From a checkpoint of a small transformer trained on Wikipedia: 12 layers.
Each number is 500 + 40 x the weight over the matrix's rms, rounded and kept within 0 to 999. Layers, rows and columns count from 0. Numbers have three digits each.

# layer 8 MLP down (transposed), 1024x256, rms 0.0556, rows 825-931, columns 192-255
486513467477501504489496492497450483461523471478511473492487517390437475485510508565505487486412462493477499489475450438525472480503450510526540509517569484486509529492529512475506489545479545
528502502501520525488438481431531503551586530408529392501512412524506512496514499517494501480478447498536421495452447568455499510499503494549558503485544495501512485505514537524478471495557495
503506523396479508437473484573467523465483435514486442481560470509519563525522475488507493512465466530481493570595392491460570470485502479552535496469379532544462483496411490525512469431397503
541502484506530511552607481502515511486446469496489488527487474497490562536510489447468525500382537574491521427551431403540516500453494525451499506463523471520482462511514567492511436523525515
572486451460544502519497504575547509461481413466521576498505506425534466494517514569510590446456514514441520468458527477524485502495470475446447579445478513504471512498518477486516525537511448
526490554582517442559555507527442487499519568507561584471548496417443414494524429415489487502462563433558534431497508431546532471474519485494462577535463465504356472501479555484522544455526504
509498507528525478417451495489466494491363541502499531504510617449455488457535419487508423532587471488531573552520504551559479531466557533508503476456589601523479453493521405470578492444539529
541536451541485530533519459558477506483532527652480590500497510564496491439492488489506578519466466510513480417481494482523531524516496491504518459470525492461395467454480539476532541491522513
510493506489583569508483512567445570513458419463452441437493539470537438458518529567541494554444522508511524553474505474515518480432528552483517457468474440490435544501494494524459462550459494
476498437505461540534527512503507529464561388445491520523485520475578567559564556477495532501478484486532448485422571415489476503547527482460532507480484483522531453457528451522494514609457479
564496529565463482515488505412525502533518520522504517448521506550483554517482537520490525541442451545427537509469459496502439443497496467567468512504474566468477430491514489541491522469556494
525520497505519472459441507515470466481465484477480502556530531534540463506492496491562509487578524492466574525569516520538424498558498538469567531528519538527352512563482482516480492538560525
486545573511528542463516448449564501482466514511448408519460437505555489521442549462467502531469565519562549477468530507490458445537488546488542495476492545465447473462503515462514513436488485
508459472483550486497526413476448447545450523453478458468520534497575471543441454453547454541484479456517505476529459434550533545417455455497493494461523441480470559479444505504503519513501514
498476480547480477554502495539450453514505556602574502492524533570504451495533500449445486542488486421470493492523542523484553527482520435545490536513492474594481524434534476491521517510468510
489517497527510384450471528457587510437479561559528509459537475481386442533570507476627434531481470454549537501476507497525460528446453533510526584504555494517497498519545459472480516564473434
537470495498465487525448580516458563527485416521464476527513509456473537470469442508540499441547547489423500464484514516482477491487588525476489492468592417515570506519550530509525584537474515
511556488579508507533453452416508476496458546490567493513494468489580473521496521465511464529424452484501500508519476555512511483562459482483514432462497518471541397503489491542436481527475471
526419439547506562537534528402523558561447551490526478472573546510562546467514504470502531501476487493468528521563453524564562488531548498514515458491485510461463466495519424535490495473514487
490541518472480412517456477488574506472508578439509497488520483491433531476510521408499464489496547509497528480458475438451516452545474488545547460521466523502570516560485599492502479438474542
462494498494469490422594594446560549497536451431580501421486510511486510534542458502562502501475551502468491550567518554575437451528512556514422533547557572500534541469451463439411484437459414
534520490501523519548513505544506520414511467506429501530493489475436492435578424501472494501508534461509517512458541433484498564489616428381604448544378516522437485494468481480468473549524550
428472504496503480484536527551498458461483520490483483479538431530496468464399541525511584550516434483484466442535453460468572531527514519496423463568492462440478527515511501525466463540576504
607406482477531479505527484423497486523430574422502508496509495544503540474524479453502490470396475532526483432587459553430525480430510513526502402557511506506518468461527550527521524503582490
581493506479545507467470532484511499499512516461453509537470554558546523579476544449462488487503453479519488531525475458612485484493584487553523491513565539511483561437502474519460484470495531
479565529440469553487498479520551501538438596479485481566507505480502458471446473524588503485549497477373490492482478547482435544521524549476428513516535536502529471565481495523523538462541477
480527570413549453501495458499531445515462487495524488523503440527527530499453513500519512501520542503533496522533546517464470562532531453524521475488528504538415461522466551530504459511502548
471493505412507456541521565385502464447463434459536539443530407440532539468450519526476421578534498480513521433557543475514645503514462488576526457500575511539543533512526401519503540560500537
498506565499507518495464556508537530460472448521522449552491545462564529488503534513544499518512529555503509506493506513543444435492493530556432501466484553497529505529477518451473488431550434
445538499478539487500464579512498460429557577495533516530552515482511469459498553438475443576480504414539449390532407561543562542436519501575532410488516505508360462455528506456487430471513462
491506521462513498470514432471471540444444510472472502471480506509483482466546517513501489496453577601531478472529480458443496477520461379459514489560554443462416583528485451531426485465498468
489471455468541546496509471543515562521515455461484476552451513506540471520525444495512500435511514479495580506480456457460492546457512591520488490485486489457490536489468466417505462509574530
448429456508471517549475529513509527517570496497499462523413569523430501511436560516514479478478496508526452476513431532470493482571508474490493471476484518486490470526522505514528449499457655
466509528485493500490478516440511530516488557472559462440440542485499537572457539541509468497513497484514476487438455575506471519505513556510496547496485552474490481458481484473554586506525480
543477495456504541521524514553512498443550542483548547547584530423471520476481473511424527456478493512458452409507470540461516484510441530457507465607498589572436455470568406441473434566499472
491457433512505515488502514469556473472537436522538597476508490532577474504545492521487497500606498472486517455563520426546487487441512518509495536508507475463435515460502549526546537445502466
434504602610521466524473473533512505537454510477448448445428408475475495492438508446537587450542547525510418451506491547464478518557540452455413488541577430521509458592521492441496470506383508
539541468534529460517549449478534515497493501461443390434437487528533474450511476541471458473530482485438468517555503530459457457518527541467444560575529464415499533490468531502535572489545507
434486528510431537529491562460539524503398468459569501516499487519596513413447531477458455510452561500449548524529554526498500471540475497428471473526536520451464516535525508483525466489492529
508471538581467438470521463602543534566457535486543474500569446457443513588522470480554533465562495495476434553522527492517446440488508491529478496500520504420402513572473511513527560462503459
565524491470580498457456467563564525534518466451425527558475501558366494497472532506473479508502487533531459548505453524477516499508518546549547449515537526444636516487599511491519451447572546
536544561492475465557539478494495508479567588434596528525481512450590508614555472429522567427534449471605512477464496455538445555406590491418496476559553477492462469525523430539501490537409534
530518527512444515520497468514463528479518523513492470516514530479531436430488568441440500534538524574516453552558512505506530494499539481493519498449528498576504498482556467494512449489509527
502472546519545543491549580482483448545534418516485526544520507484435477428472533481475484485499509513495539444539513524516529439542548516488473457548460556486509572508471462483545480512495470
491629501533470510483513502576553473528517590443465500491542557429506479531491508512449460488609489475480514562470478501475449491482507486452480528478496463552462472481527487534493439561490513
477527457492406504466488461525502488500498518524458455442535523511577480489488546546457469479517483462469503585507486586552490445513556486462561525424491484511516533591537471459416504483480483
463432533543486514446436508432395515564558515532486461500507502478600537461440461510484532542501479458564458525582494445516519517512498514538492494626509542546567495511525496409537515435460531
534508512532522422480491478480532502531566507489527499503470503477486466533533464473531463517575496583577527493468531514506542520549494484485531525542489587453438475459513492556421520474529507
512468558514481489503490484506490530427498477553446525502469503483435528503526518495505521559518454577465470513457414522497466524518554525505503491435494546534475506486466492477529562480512532
557530584534539533529541513484596471496442490534515495485484469583449468520488482542502555478496450477475373515426478517468511472542546517540428492533503520535355524509497498529486537470547529
480468432506461456464443501491513501434519541469479500522523581574425528424445547458493537489517494490458590441482435527438485420456503489410518578511556521452580538425524356460500519475589565
564496515513480503474488515438555572518500553509503479472462445540563461572549543510468508520511480512497446464492516526503502448474573500473441526462515490470571531467498522548483544500500515
554518513495538484491468472515511442513548554443503463426514570541519523479469483469546526512531470459528514506531514482497510499543472479526512524441504523528476478477477471494510484517556467
462590540507543540567551568447543490497517534489562506465457516540475460506499507465495482450514484513445503524558487473446543551476529452475500571432443440493376442500409519551490500442434506
501404451447469549468501518470423535515475498513516528514453440474520480530471494576483526515459566554538515465565496522476507505449492542468526539524545445471354495523560485492495532554531490
484539446466481499527495540501507491445493555524579395482474469540511479602472542465532408550494437475554497464470581480528497541459464524505541477487578514482487456508513548546489489461508425
504499481439516528452543500496530433488512472520540492547482439554465526471538585464473492452492498512493475515534517411493499581539509478553510459565497534552493548500538587615482503451454552
525478440603486405463479500484518524485446516478540575509559464509494506553511568535488457512518529511465536515451501528510492574474495514561487510474526526462519498495495474499476524484530560
581532460495514489426500515539638499468485502503537471455424531515540509532482495511518530458543504537603491495494477428466544517512510541510485536588423549502505521504454518485445446544520480
454495544508539513523512477541466483535493438470466553556562459514522494425542512532442509538512518496482510466454450413455504452477463508472445521499504450464523518458510524524485537528548580
517489522484511523553491497504442510469511467448422567508460536590559443422429482544589578449503489458521524431499502511541530525491531489495422609483471528474483490435543613534498494581523550
454486447505432506557559517512434452496453519515577518502474500567523433472531477541463543461445572597501525482530535479469505425495506479434487524501478515488499512500547517517453566510546523
529544439536495492464437482545482454500484592488501528485534474525571489506542464447488498432531476423415535506499451482556517460543472552492499492566518500555389567468512540521466572559497527
506527475511515514491487484464492476499564534511535452499461514544502531441538591513500507533511488485521479520541437482449553533517547507557486491566556515534406457459489493587552436516499506
572494506534508471513464541453520464530459491505540481496514593501510472476458455541560553526561458528525418592555496439432525549472599439463508443530553557548468393511531400481490447492537485
533522490482517431492555449501437508533431499486424458532501459497501511512552466508509460478524507621489517467454483465554481490524458549521473448447482462485605586495541543570533439489542523
459576598506529434602446531483438574437493439498493600463539585559439500502498520466487502567537527516496411501510496488514519458427509421531529437492494553404518561428514485511541489479485506
491503495543512456488531480573544483414489509566470518522443487503476460487539420480535556507506568524445512486537519440549494513542498527519502568538560474489519506475421474446537548470505445
538505459554453517521468426479496433542489562435505546490483532535500541473442472498467422527467531548520501449516501527469569493549507529532535472472511495534448500466537476479506558519496447
468530485529508488540456543500554519579521448518476526530511527506524539508573450471527541481474569541437501489467463475436518542548494491478459554562509497498468482445542500518514538547461523
548547549506542476486543483399420419553469477457460457398538488531464487500518481487439539505596459551516514457471504466502450557494485506553466623439543496473369413472502544497495477523523530
482443466500501531529491458501552483441471449520469529501528554489491456493579505490450593472492451459457573524446554499520535477500520530460475490518504520519309527522514513516585568582461440
421518513468529491511538476481538544465486523510472549568525468482519457457562470511568438522469552535464498423506490459460509569540512505454529442449502529520526468442465538515501443499476541
566523548447494429461480541527643508486525411484506502449487482503448471520602576480511480499516542549536568451423530430495474533417498504433633582476433545503556526478427420490511573421615441
510447459522433489576508482534580481457446456453513514520405495451527471462509513427443485540483513468418474452468495475562498452467485476510467495545501483503549552511538457427471474519557456
522523537474539565508512543498512457504539457455509551525507486526484459530475476527505526418489493467450450470566475578513501539460555485503477502497536458472422482519409565428500512453472460
455465505492490536411508505521525467524497543505480457551493478479497537465488542549542523442475479482472533470522542500527442499505465430558502433498515519446530484532528509549445466490522525
553468484490594520430516508463459551513542454531501582483522493525483489483419547468508483453403558521512541501479517524484489546429462546552533510529597509500423507521535573587553506530547482
513467481467533471463556515541510505483504496484538479469492470503490552414559500475501451571495473475548538437524533521498403559485501516487484484486514538598557523500531453490568479471481462
549460528536474457492514519484542496503508484513473492538486426526477475504567532488494532579513567548450469468459453533498463465482529578443473555522578491519449536495475554545509515527514474
478574453483460497508446516476475547448430540524449463571478530461515528500493500546593444489490442560583480486489546499472480499515508444550457495512514585580635534428499549575526514491555525
481519439535534525455547482449511587497420566455486518499466480475560509452448483483516538509461440454560481548457428538538520475543476440502552436515466548562522449477496414400465403524447490
488433438526501404469457551549475453419501545438530517476476543514446526528428492464538506458474526483462513510463515483509487505538457499498515476481534430444602495471581579522472484473497510
552445460521426551470525484529435542487488481503488476490489476525475410471478483550506503414473490508498549554532488551504427455479489588505482489525523469511644525506518491497552459558516489
504510548513473539519497438526520488518417523498500505536529471524484485507522516443531482507484531489469462470481495478522552511442553552524484527515467451506306535514494565486544514499563501
481534495427589424561552497481538505459484538459494517457468499517460469476522560505497567521392453514507486475537567573462487494522525521567488461530479505486389518475540419517492498524501430
488505521471522532463475406483425589493478431456524512531455480534523454502510449520538507513490544462565502572576445489510470440473578433517590560465531492523484526463485479473532520431496487
422531413547535559451487531436563594500506426476498482505444481556529516512528534538470478523561516530403497578548488486516476493555495455463477496527539469506523516405496518457493463534528602
458456508518554575583522595483516499469446542501489452553492499555471580506533515480394520534441378479440483452504544557480550506495467513488422509478431536483303443444580520473587552555510577
518500574578472496427435449500554591538543457508476499520464485466399537572456582478514599560568494569513515485482420522537524500504467507503482556486461566539520487454455547511573516452534530
492505495534476552538480470471507503511466465460480448498563514543534561628455478455435546530465492535486474480534494484504467534520472430459583507532479578488498532503533512503519495483533466
527506480459521539533362503434400572507499484559503453473486495577524531514479478458453506577528484574473516500525584542536505459481518467544489572488499494449441535485478527486442518493498562
520539457471503456482525564537463494453562447567488480420444524584439540576509467408411485369475538485558549566506437578519470517462423443475460403458489487495581549499506485474496478581472574
510493510457423500524517499546537516487487471514543478489542543592513437459517559529574517510545473521480469478478526511506458525503462494506471492551457495474533497532511516578473411557500502
438453605467521501575494515485542557527520456496484462517491485470506574505525517482491460494519516452466541430503481466504527486587527541469525499506528532491442528509524496491477482470476516
488467479507466516524444524514479497513478458519515441564529436498491473472525534449534499521514451492526509484490497511550500510494529519477500561548603531465524492557481522489528486489593419
492529535562474519560579496517496473520527550523487487559492554463387468449547392466541545463475465482414513460471507481488461490510491526492502470535475494463483487503489486474461360511451517
469427540507474412518505458512390482500522516459577494429473445529563499527591530482517522523465490451520459491496441437461482443533533495583497497563455470463421555456497479511482587506569483
515521470554470510527561485450497459456485525465474490459468469447477489433537519492472501454530462476469455506523544467542552539507414556542428457509461581454458482552519430532470496403520565
530495533489512486463513558436519429458513442499575527442518507571582474498566516480490441523499456524501474474486514470552498505474558475476526536446553494503554456528417497475500523536506511
447570485464475584538553530517556501505562469492521495495451505426504497489431409489532486472528472549466527522543469491477443445544491489428526454546477467588446527533511431411433448441440419
502482536509514482476505490504508490564449513460480472529507538398466511564504443483502522480513431457538555485487475496552519508553471505499490507533483530513488517499432468466518500460538490
553459530474459437567520520483532489508487478528522411547530442560541485453531521581510435507541527548458444540527562423439545499533584505419556499492556464541568439471522463515513462487445479
528389512552504453496451469552494540547488567484499528495489485542473498476513502457563537507514533533532510509495479462497458535500510510483447489478557489431497467511496538538490540412458524
450484504487485414480494530486533461528477520524553481477483519470478483501502494533469501513530511491473482488482490457463504567504498548529535475511474518482341492467494455516466529503468495
499549526468480429472458529459509513513569467500570478461522516466538485547522518495467473494476490476567462527576464490485496524554512519562480502498496470461424467470514532525539530466561445
499404511536456493547512464538545558492604493493499573383456481533467474530476443498499570487584594545492470496485459525511458561466488590442501505500618541479569537475542471494580441503551494
# layer 8 MLP up, 1024x256, rms 0.0557, rows 826-932, columns 192-255
489531604449467493544535489496478531550499461553451540489488523514461424515562496494477506449532442491521556506393536505439589539474503478553572517524564439520584514422453462500528505490537525
443538424525530490495552486541556520544503448516507415490467443390461427491475404526500496527484545534533460554482479505552493546533490462428527530578430461524561500515498561522496480542507401
457540499489526496441413502487540436489562554514531456504488464484514461539492494495544534458506519463486504505472524599458527475513537423486490494487489514532501525542532491523532583556467505
476571480579488513527494482506447499466524422471493441458476487495473493578517469476509446494535489534465549481449473573459507520419492557481547523533537420547501464512457475539567489495466499
501505548527539478495508452536556450469552532460545526520527446516579420498445505454573468518503488430530468579458509520548486529398460426473471543477432522665494562511490525518456530453488558
465531457491551481533470492467466465394542454449555522523496456501464539503506478570542513540379496476511549465464453532491436535489549493571528535470475469525486553541465488566579492507473519
522467493507465481500433469487516555527530477439525481488456531464506513515479517518498550457505499501450526505482495534445510448487533473545561519513483499533562502463493485502507530493482496
518543497537467487460504501489527481539559540484498556496440435600502506522542482522493488509507467520524479531476544522447493482475471470467501486519504527485527539502535452568462482504519480
533437523497506527539527572474416477624496526488541504536521454488503526494535487523518457525445554538582550519468547535461562516431439530518424518462511463503501514467391545447530463517547535
495475567476556420448485562493470512445475513509499494481481545423471547453515486503505474475457530455535464516511503479530578560535499484487469509483446497507496543537443483518551493510479467
466479449434502452512475541461512518533498454504561534509457487440479463489547479519499532584546512468581538509496554467488547507439482497486480516493497467544523508485405511530482534487499477
522542463488479554444510453627457494516512552522447561471496433522543424562473472506470544463521416470513480477468536488438485555461467493592527518433414465576532530542564432492554491566479547
485497512555502527490544564517499459461525514572434480555547531425476504533505453455503445524536548495470536530373487563433478532524479532527419440490565485494529523494492474480451453496511472
508511510514531513509504476529525491460495475463449459551482524445468448508493472513523531501467558540495474556466474487435460514507483517452530425451549541452559512507511495502515532520556541
428479538547565541520508445452506497525521592488499490461468569466550549510582564478536573553574448471443426537452523565527480552504484520595539552495492416543478539460496449585528570516420510
459520481472510434489431486550531463477509514509529497490457444486521516496501531491446529513559495532614502508497533554554543548451471503541492499453446427555529472462463557562479510547445474
482482423562481508460538464508479557503515546546494523515457569416500485523465452501472495552458470507493443478452521571528530552419498509567481506458422485592501561519505613555502539558535548
512497542552510425510496508549456444482521478600503548521498446504398475544455386541497520490479442546477542488493523482421564534528487475545516538460465521494471526537494509475502531534528540
436551457524499476488545568502446423542492492530520510455498541529450528531525447524487509522514518526479519531515456557478496466486519530483450559541494496493537523541519466513510454487559497
577482487565587462489472456550505451558469606496501516501452540454432496508543535494479578473456502498499493382477426468489527495453494509489536522472477556443508511458534521548541494544468474
481473486609452445468473460492529481551517541452487511552540547468457498521560450537476558473509479481511430518478486587486466488422481558595515469563492444628539520478466473557558507419500436
465547463536448416458400477505460453519549526474530530518531465474437432605464499500560505610421505487445503473428449571589566603457456459517470434540426467451587498472465587467530492467536473
486594462487504487500448505552459467558493540511471495433507556500480526493588565620457506502558571554500518474433510507499471546568566492495461518496491561532522483570496506451547458471481525
450521411440435520497557533516497464487545464561463444433516530480552525524523553527531551479540526498465498451499561534451507540474496536578476503473478462574514484555506510486506458485466452
556466516462507492455533531503513489489486455520533516488384563543513457493625437502516486496441471535511461471551454563471544511415471494521506522497494483459546502462434463526475479499500458
493460567612459521422500476482512511464567538506557533555489526486469491494486531571460492539519446401470511540471536508501518536464445503566513456479412454500447518554478553476509533500460429
540523423508486516482425451513422480566474550547520537507517533551488465533541486494504532532484432465467474478407467477550523455451504547582535558482439464523444527539512514444523427437464516
544562487465492510524560535529513505457555454462509459520425488487432536559537443531492494453499466527552534513507483530553515516493453464487455496499453517513503486533505521478500520529489552
545528525431552475459506528530490477481546548649446512487455502545525455664579484556447539492552449398430448474511512556438544492489466468487486525522421533512485535450415496537511526423498548
458535561520534444557485517528464443526529501568554501532530509514515451516545480480437492516526463417469492517459565517531537526483487478577490550426457429544486525604501476491521531542482530
489554570536524458533447506493493489486532466492500454473472543470479469520497471500493541557440514514453500482460551605494443475449500521437476522517538541480519499526481560579536437443443477
425434498541558501504475493558559438547500520531486514624482529541448477549517527510432464505457576501516388549505513546536460473462402425508389529478463485508505477519529505520547559506491513
469604432502597477491523528513513526527477515476446492480561523439498489451493448490445538530527574553499437518486486478537513530479514556492486564451529454534530511562509547518449469557531522
536491508513511390415528491523496463534601634518506505587496504526478473466512637543469441498449553485515506497432531502475508496521473483488496462464472429503594557412500520511511446463515522
524541514447432443499459485481482440520463598506453560439502485535498396521524469549459528445456478499513441501495446569488573461515496444497517409482515372634532425502562433550396502509519476
435509488552529464459465540450528540381572530580484485481449550551514459551613568491449455507442475504523490572448502536527506482496393508522607492487483511446529422486567583529489480493493440
500472529431553476552521498512466494475487500510470519488515546550542499542546565570567479545479524502502522503529515507418531510490518526497468474571483517530533497574559471549527502552455495
485493494485557435571492592530555509468580492532457543506495493477446517472510509494549564496453592475472469500491459480565431487508447503510512515512543446495508452557538587615495508547476463
569558464464540534518503519530451462427455467542422548431489504493455504485489568544485487538488522551500548484508499536495551524471469561542496524479499563530544531509506498457514470589420595
490532539516566488490498506506514544450522463537504440518528490552489520510469478532554534494494463481424534509388510542508432516448396507490451477553496455492543495586533509478520537511494537
509542520498567440448499486477503469533559592471514494542480465417529362523544530572498514482398447520598497568501544460574449488439460435430509606542540449575529446537519438512606389534476527
486472480467557419476486544465522511552526486489524525452554557537533483501530468455515531470509493511529494484461518544451502552443516575511476551524526499481557447456493459488462493518531425
497484443426493460493527498523513410501570495548472483525445476467521565504521536537499480484487439569482456486472575497506497506502497569517453526496467458510505466556430558514517419553510432
544588506431542554498542507518398551447524508520468539507486479500492526503534428517385532499434454518458495476507460556486626536512456443483503491474407495490494564507468544458495541435520506
528491523556571461507495479525448476458538533484494526508526458490597524544525443497538536496547492533506499449494453426398559555492463478462473479541478502548472420490491577532518497485535559
521526535569603526445525471616520474539537588440480469529463460494521533516494461490501463464520436503446500569458503513488485512502507502541434575436519500545510555504514493515522432469523428
464495466539471561503475533602501523490495534529493521505508507483491543551483505454489522455437532504440468501491558492500504479502503500506489515530528489492477560493495507538601469522456466
478505502562520473509400506482470449534442486481471497474488513575519431515530519480447473479438517452547473450494527519551529475496469493490522519494484486506543472476528481492516427531500496
432539527534449549480477450458507517521491537527509508490545425536490414508527512510479480535476476480481471479437546516508510476491496517489478562505430432464524525524504502522497430485466576
371488483595566485504388491585493452495545553502510506515523531491494475503516543518578576522523397442479479488473443583457561460420528478473499523512402440487493426441501540473619504461479377
486549526525503476447551559533472536471499511513449528518485504457475490472556499504488519438501483504524518600489573482478532489499455541518485477483452529469497485504499497470512414502435504
487551503489490541465517523481512571473461470507506530608494478477510472516480515514439515510450542556544508493487484519489511453458530521486523487528525492531497538445438514537492503469459480
490459456509545480503401532470550564482511508456412489529459519447522536495517455561580497458476465468493425540469495517461538488507505593601504506493524506515551520598396547470482435482493452
509588509517502467499442519492433419482545556470543489458478517569485482496518533577525475549431487522507460441418512471491446521533463544503486501491539566523503473515496490509551447449462459
502515519487606493485492455539499486514519594599471563410517501523434483480520500493529479478496509481514531481522468558505447602487479506443508521510400437558517588472472548555501526610499459
483555541473557439442517439546547509532507495556456538470483489486494541488477574547557548522535461511476531579462517438520459509471487439541416452489480402555501439423520548482517622540542447
487526453568508495498512498472422503388523533531551398454522542512569527519473433457500459550486538505479514458429503527462441554473460530551499511482538420526496463574558554472487469536467523
525531420500541507527536496468495483451508510508443493533469538519521461521612487494545502466509484397486445475466490499514472483505498496576519473514508517623543487533451569544479504510538452
517505472481467510486484451544517508474481505474491471463409482520492424516454577530520538548490468484537461501489453537529474521490456487540465521408440494541511631451482524460506492483482538
513521490523550495490531550550466531442530459553521553569510490531546397535527418518449552552478555493445470567444523531456570568500426449580494473511523482539513538456559592537468500492431498
474514506500534477435473575558528508504552543505495442568537447511491477529513537491539465487488451485541500474504517551541493497506539502502504510472494477459548528494463506505575484526514520
519493478546548476551509569513483521503524473523484531547512533446501473485479489613579532570475455453558434499534549488477504516507451495521508515453532486518466461470479520487527448530497478
467505501564501458564503487496503490481511516575501585526519572487405512505508449521475500585462498450501510539467565497488512512471482458527455507485499456509455528457450517526496501484547498
537535520472559435553450499485460495501504600502458448552472420469469488511438501589427430486536502486496515537610452565534507562469528485541529501513536513477516514532470490470517473467512483
493490530451524492426480468537434493455596581609519535550528498554512475543574556535581561515482602487508502563556530605500466550488467512465493521454501494486548500497425474457515443480380486
533465513446496480560447512460492504574483456563493558543529450492472404548506480516484587542493489519497416546422508517426534534379520409535494528426489548525512478481468444544500548489536551
480526501574458509470509560459494516489506528474512499469522476475509497480440551498462441536476475480553472524520534500424530495464466475484505461477520525487543510545515513481506519513505478
513438472526583510475495564561536457496430495508488492528519509490459407536513578493564447562480479539509524480510504504485517553530530529599422449467486531497524492511512457443535529505570499
467553522478515475461539491498470489516506479528489487516480469534490469542478463515455509540464476522512438587550513481488547474424495482488515535492487545557504518434497497499475450456451556
466582465424509466512496480517504490540608580505505533497516517547538459467469479537524594535467426472475426534534558532479489473515422517467566494562449532500483468576484603505473578434556471
531517516513459434446484472520462513520448515575557519576444502409472498527519508544475487447526500518540419466546502482440521521491432533514520453435509544554523513527464506528519545509480525
430511434498542495504475545513489458485475482432541457481561487484448498495418423532453520512516501485541572452465471458485491525450492459501556539525480431506593575507503539479495476516490493
512560501416508437503493554478531449501493523524446459509453451539525517524504466556460554502564561483554437422452495536539561584436437563503542457428479501517504569459478573473563558569536530
421544537452529536509466549510460498482454494495501435473492511478495461490515518603545470546474548488521533441479473511484568436422492483503502513511465523502511439491474525491524513547537476
440538483488574479497410527558475474470503494521510469446485511423474454553537527500478511511374562557535513518548532492526545449444468538453407542502492540526511418448541521496549516604457408
494483517511487483434491531523471510457505535507520492480590548487495480528500500472426506518560484490546505526521518481439478563461463543432436506476524396480517532513483520504515511559509447
446511492561453518496552454466560466423579557498450566477513575446498498514497575500528568486531489526520477528519508499534489598530485454543496389535459510556504493511434538496481515538510473
457474496570441498517509430571528478497531479426529457522523544497480513506521490521449507501484464490445442533478522532476524621476504471539422518533440500533488530545464574503521497580479527
399446511475486489487514554468507521479465537534597500493444513495486507539473471506442497473482526468516509538473493532538500489525470505556514562490477531519511526535511490551525481482525495
536616499431474479527454440480433496512484527481538531428456432419485405559543433494507480533564512503522514570446441578499586565449442517504463503548488476541531520459423472486516544458498559
462487526436471510464432483531569464499563456496502497514520464527530496518524439490479455450536559518475498502515616545481663447477453500488477549506491453537503570538495456530511479526489458
534578483425571464516506475458459592462469438461492445509470518491561480470518506512533513528501502537458476475490429465440546518462504459511494499458530516552499471532548429518583461472469511
465571499461581443454457567497531488492484487508558464435463529517508515549478587575568501487504502478504447462491494540427511521455545487527465628541443441515507537500558609483534538488511466
486502404571520512502433491465501474454573567531508474545518547502575486512507542522492561482464477482507507512512474519486440503513497443510486551468488561492457511492460510533521466498468489
509520488545477475388517522419451412558480517591464550495493543454535452462525503540559440468491494463544553487495498563476507574416491465524462565493453476505466474511456495514575460535494472
468581448472535499511432475462546518479481485440495507496576505503418520450508495550460485543539511456463499482472450535427483482473498563490450509424531498459552521547512446492452507535517517
480489479582505535435535510514377441528504562575410395558524500571464484569458566496445486528603479512536495581453524486477476483528502523432495517524486505511529468466521549435485496493494447
486470485434513526538456475468522425465530569555426502456583421512533460478560490500567518496473465493550483563453546503521486527529527481493377554456440574569531526488509496548528422451499477
565484478534503455507516438490518492509498555595404522483430555541534510486492472575443458476557452461522427593477510491411525566473445455466532510493509468525569584534536507429514538443503492
412468490510548476462539548462514530432466432441489516449453526513543404454497500588513459471470487473472540523509478513425554502527507533480456535498565482541561564526453448534499472555451546
472509469504450468471423526540568463506522449513537495527524500540526497484430536544578544533496544474550495521463460518442502490493510526513510478550521407602552483595480467547486564546529480
442564577540499517487530463524565537486569484506515511505586453531458421490514494503456536505564491481543488466459490493560588563436495501547557563523419506565480473491562507532616520479511513
473484504464504476533477440517429475562510554433477500488500441490414515512544568482495531458497534419471462516537473535434522558494490424437487485447491523547538593498520526480538602475463483
508482481520537477481469601487448489494451479504523462436458491492523501458544464522465406468468479504478553519514575523502556537472505447502509534505520410556493446532466541492518564507560446
538496510515517495433561537513510531482483524511482563474432501507488498538455469497456522539562456516471520547515489527412515541500425488518544458480495445470534573499523527498479479530449507
458480484533558504463509564509467482459514538452491548519498383581490487535513529530501475468449490583579513511420538536454545571498496511562528526506429519492518539483479505556452502490532562
464478486478477476490551541501533466489503497493458488510480531504535575539575488503445475509499509477497556525500506456470484536518446426510523479478511511473513581523470592486473479480470498
478536542508533496512502453434460500501478469533475416534469424466429523518482469550429531514547533642484463576420539556449475474505519530535524468532492507540597508530529421518521514540469517
510522455481518457479482450492509482516484501508433473488474513540513514474463396547507571523486456544492495497431466482552519490500467437488543492470521489511535583555477442493491471563474515
509498466491521485510516465515551528479515516510495470450516445505417530543553483480507508513517497446490435559503518483485477554513508523550545505423433435530531513490495537474479541558400490
492534448468551512501503529460531466465522424508434475513467516478495543499442510476485525512436530508456528540460492534496462511475489504444563502536526467505537580523507552468500502477447521
412554522525488417451478535500516512536503556484453522502517513513504550489483503482524526511448489492517508506506470491566470506526530558491464461508405512463512486521492539417517529469506491
453505440486499442486543445485483437536541479497459529496467520447533470459541445472468492518499559502521521475534525511457507536516534521533467481470485436506507467513471491471492555547447461
474472460475546355554494432524536510487535560535477433497525475507477449481550493491429500539514470485508462553554551488549491513500451476461452526539507502536472480488538533442486518527491538
476450467481520507546488532519485520501499549466512469463500519508483472480545482472540503469527473487494533522463508482535516563459490443418510526451503441543512521614466479534496477512491554
532596524525508544515422501481495492477524528592513503470502518487503468498560540494552548490483500551567499512527537489537431507487456546432488570520515450421530490494482549465582428456508359
515490445458531502537489507480536532455480541473529516524543542533519499504487513477545474511531493497492497549464453513455524453471453424427438487504411480451506469528513532492588472516480557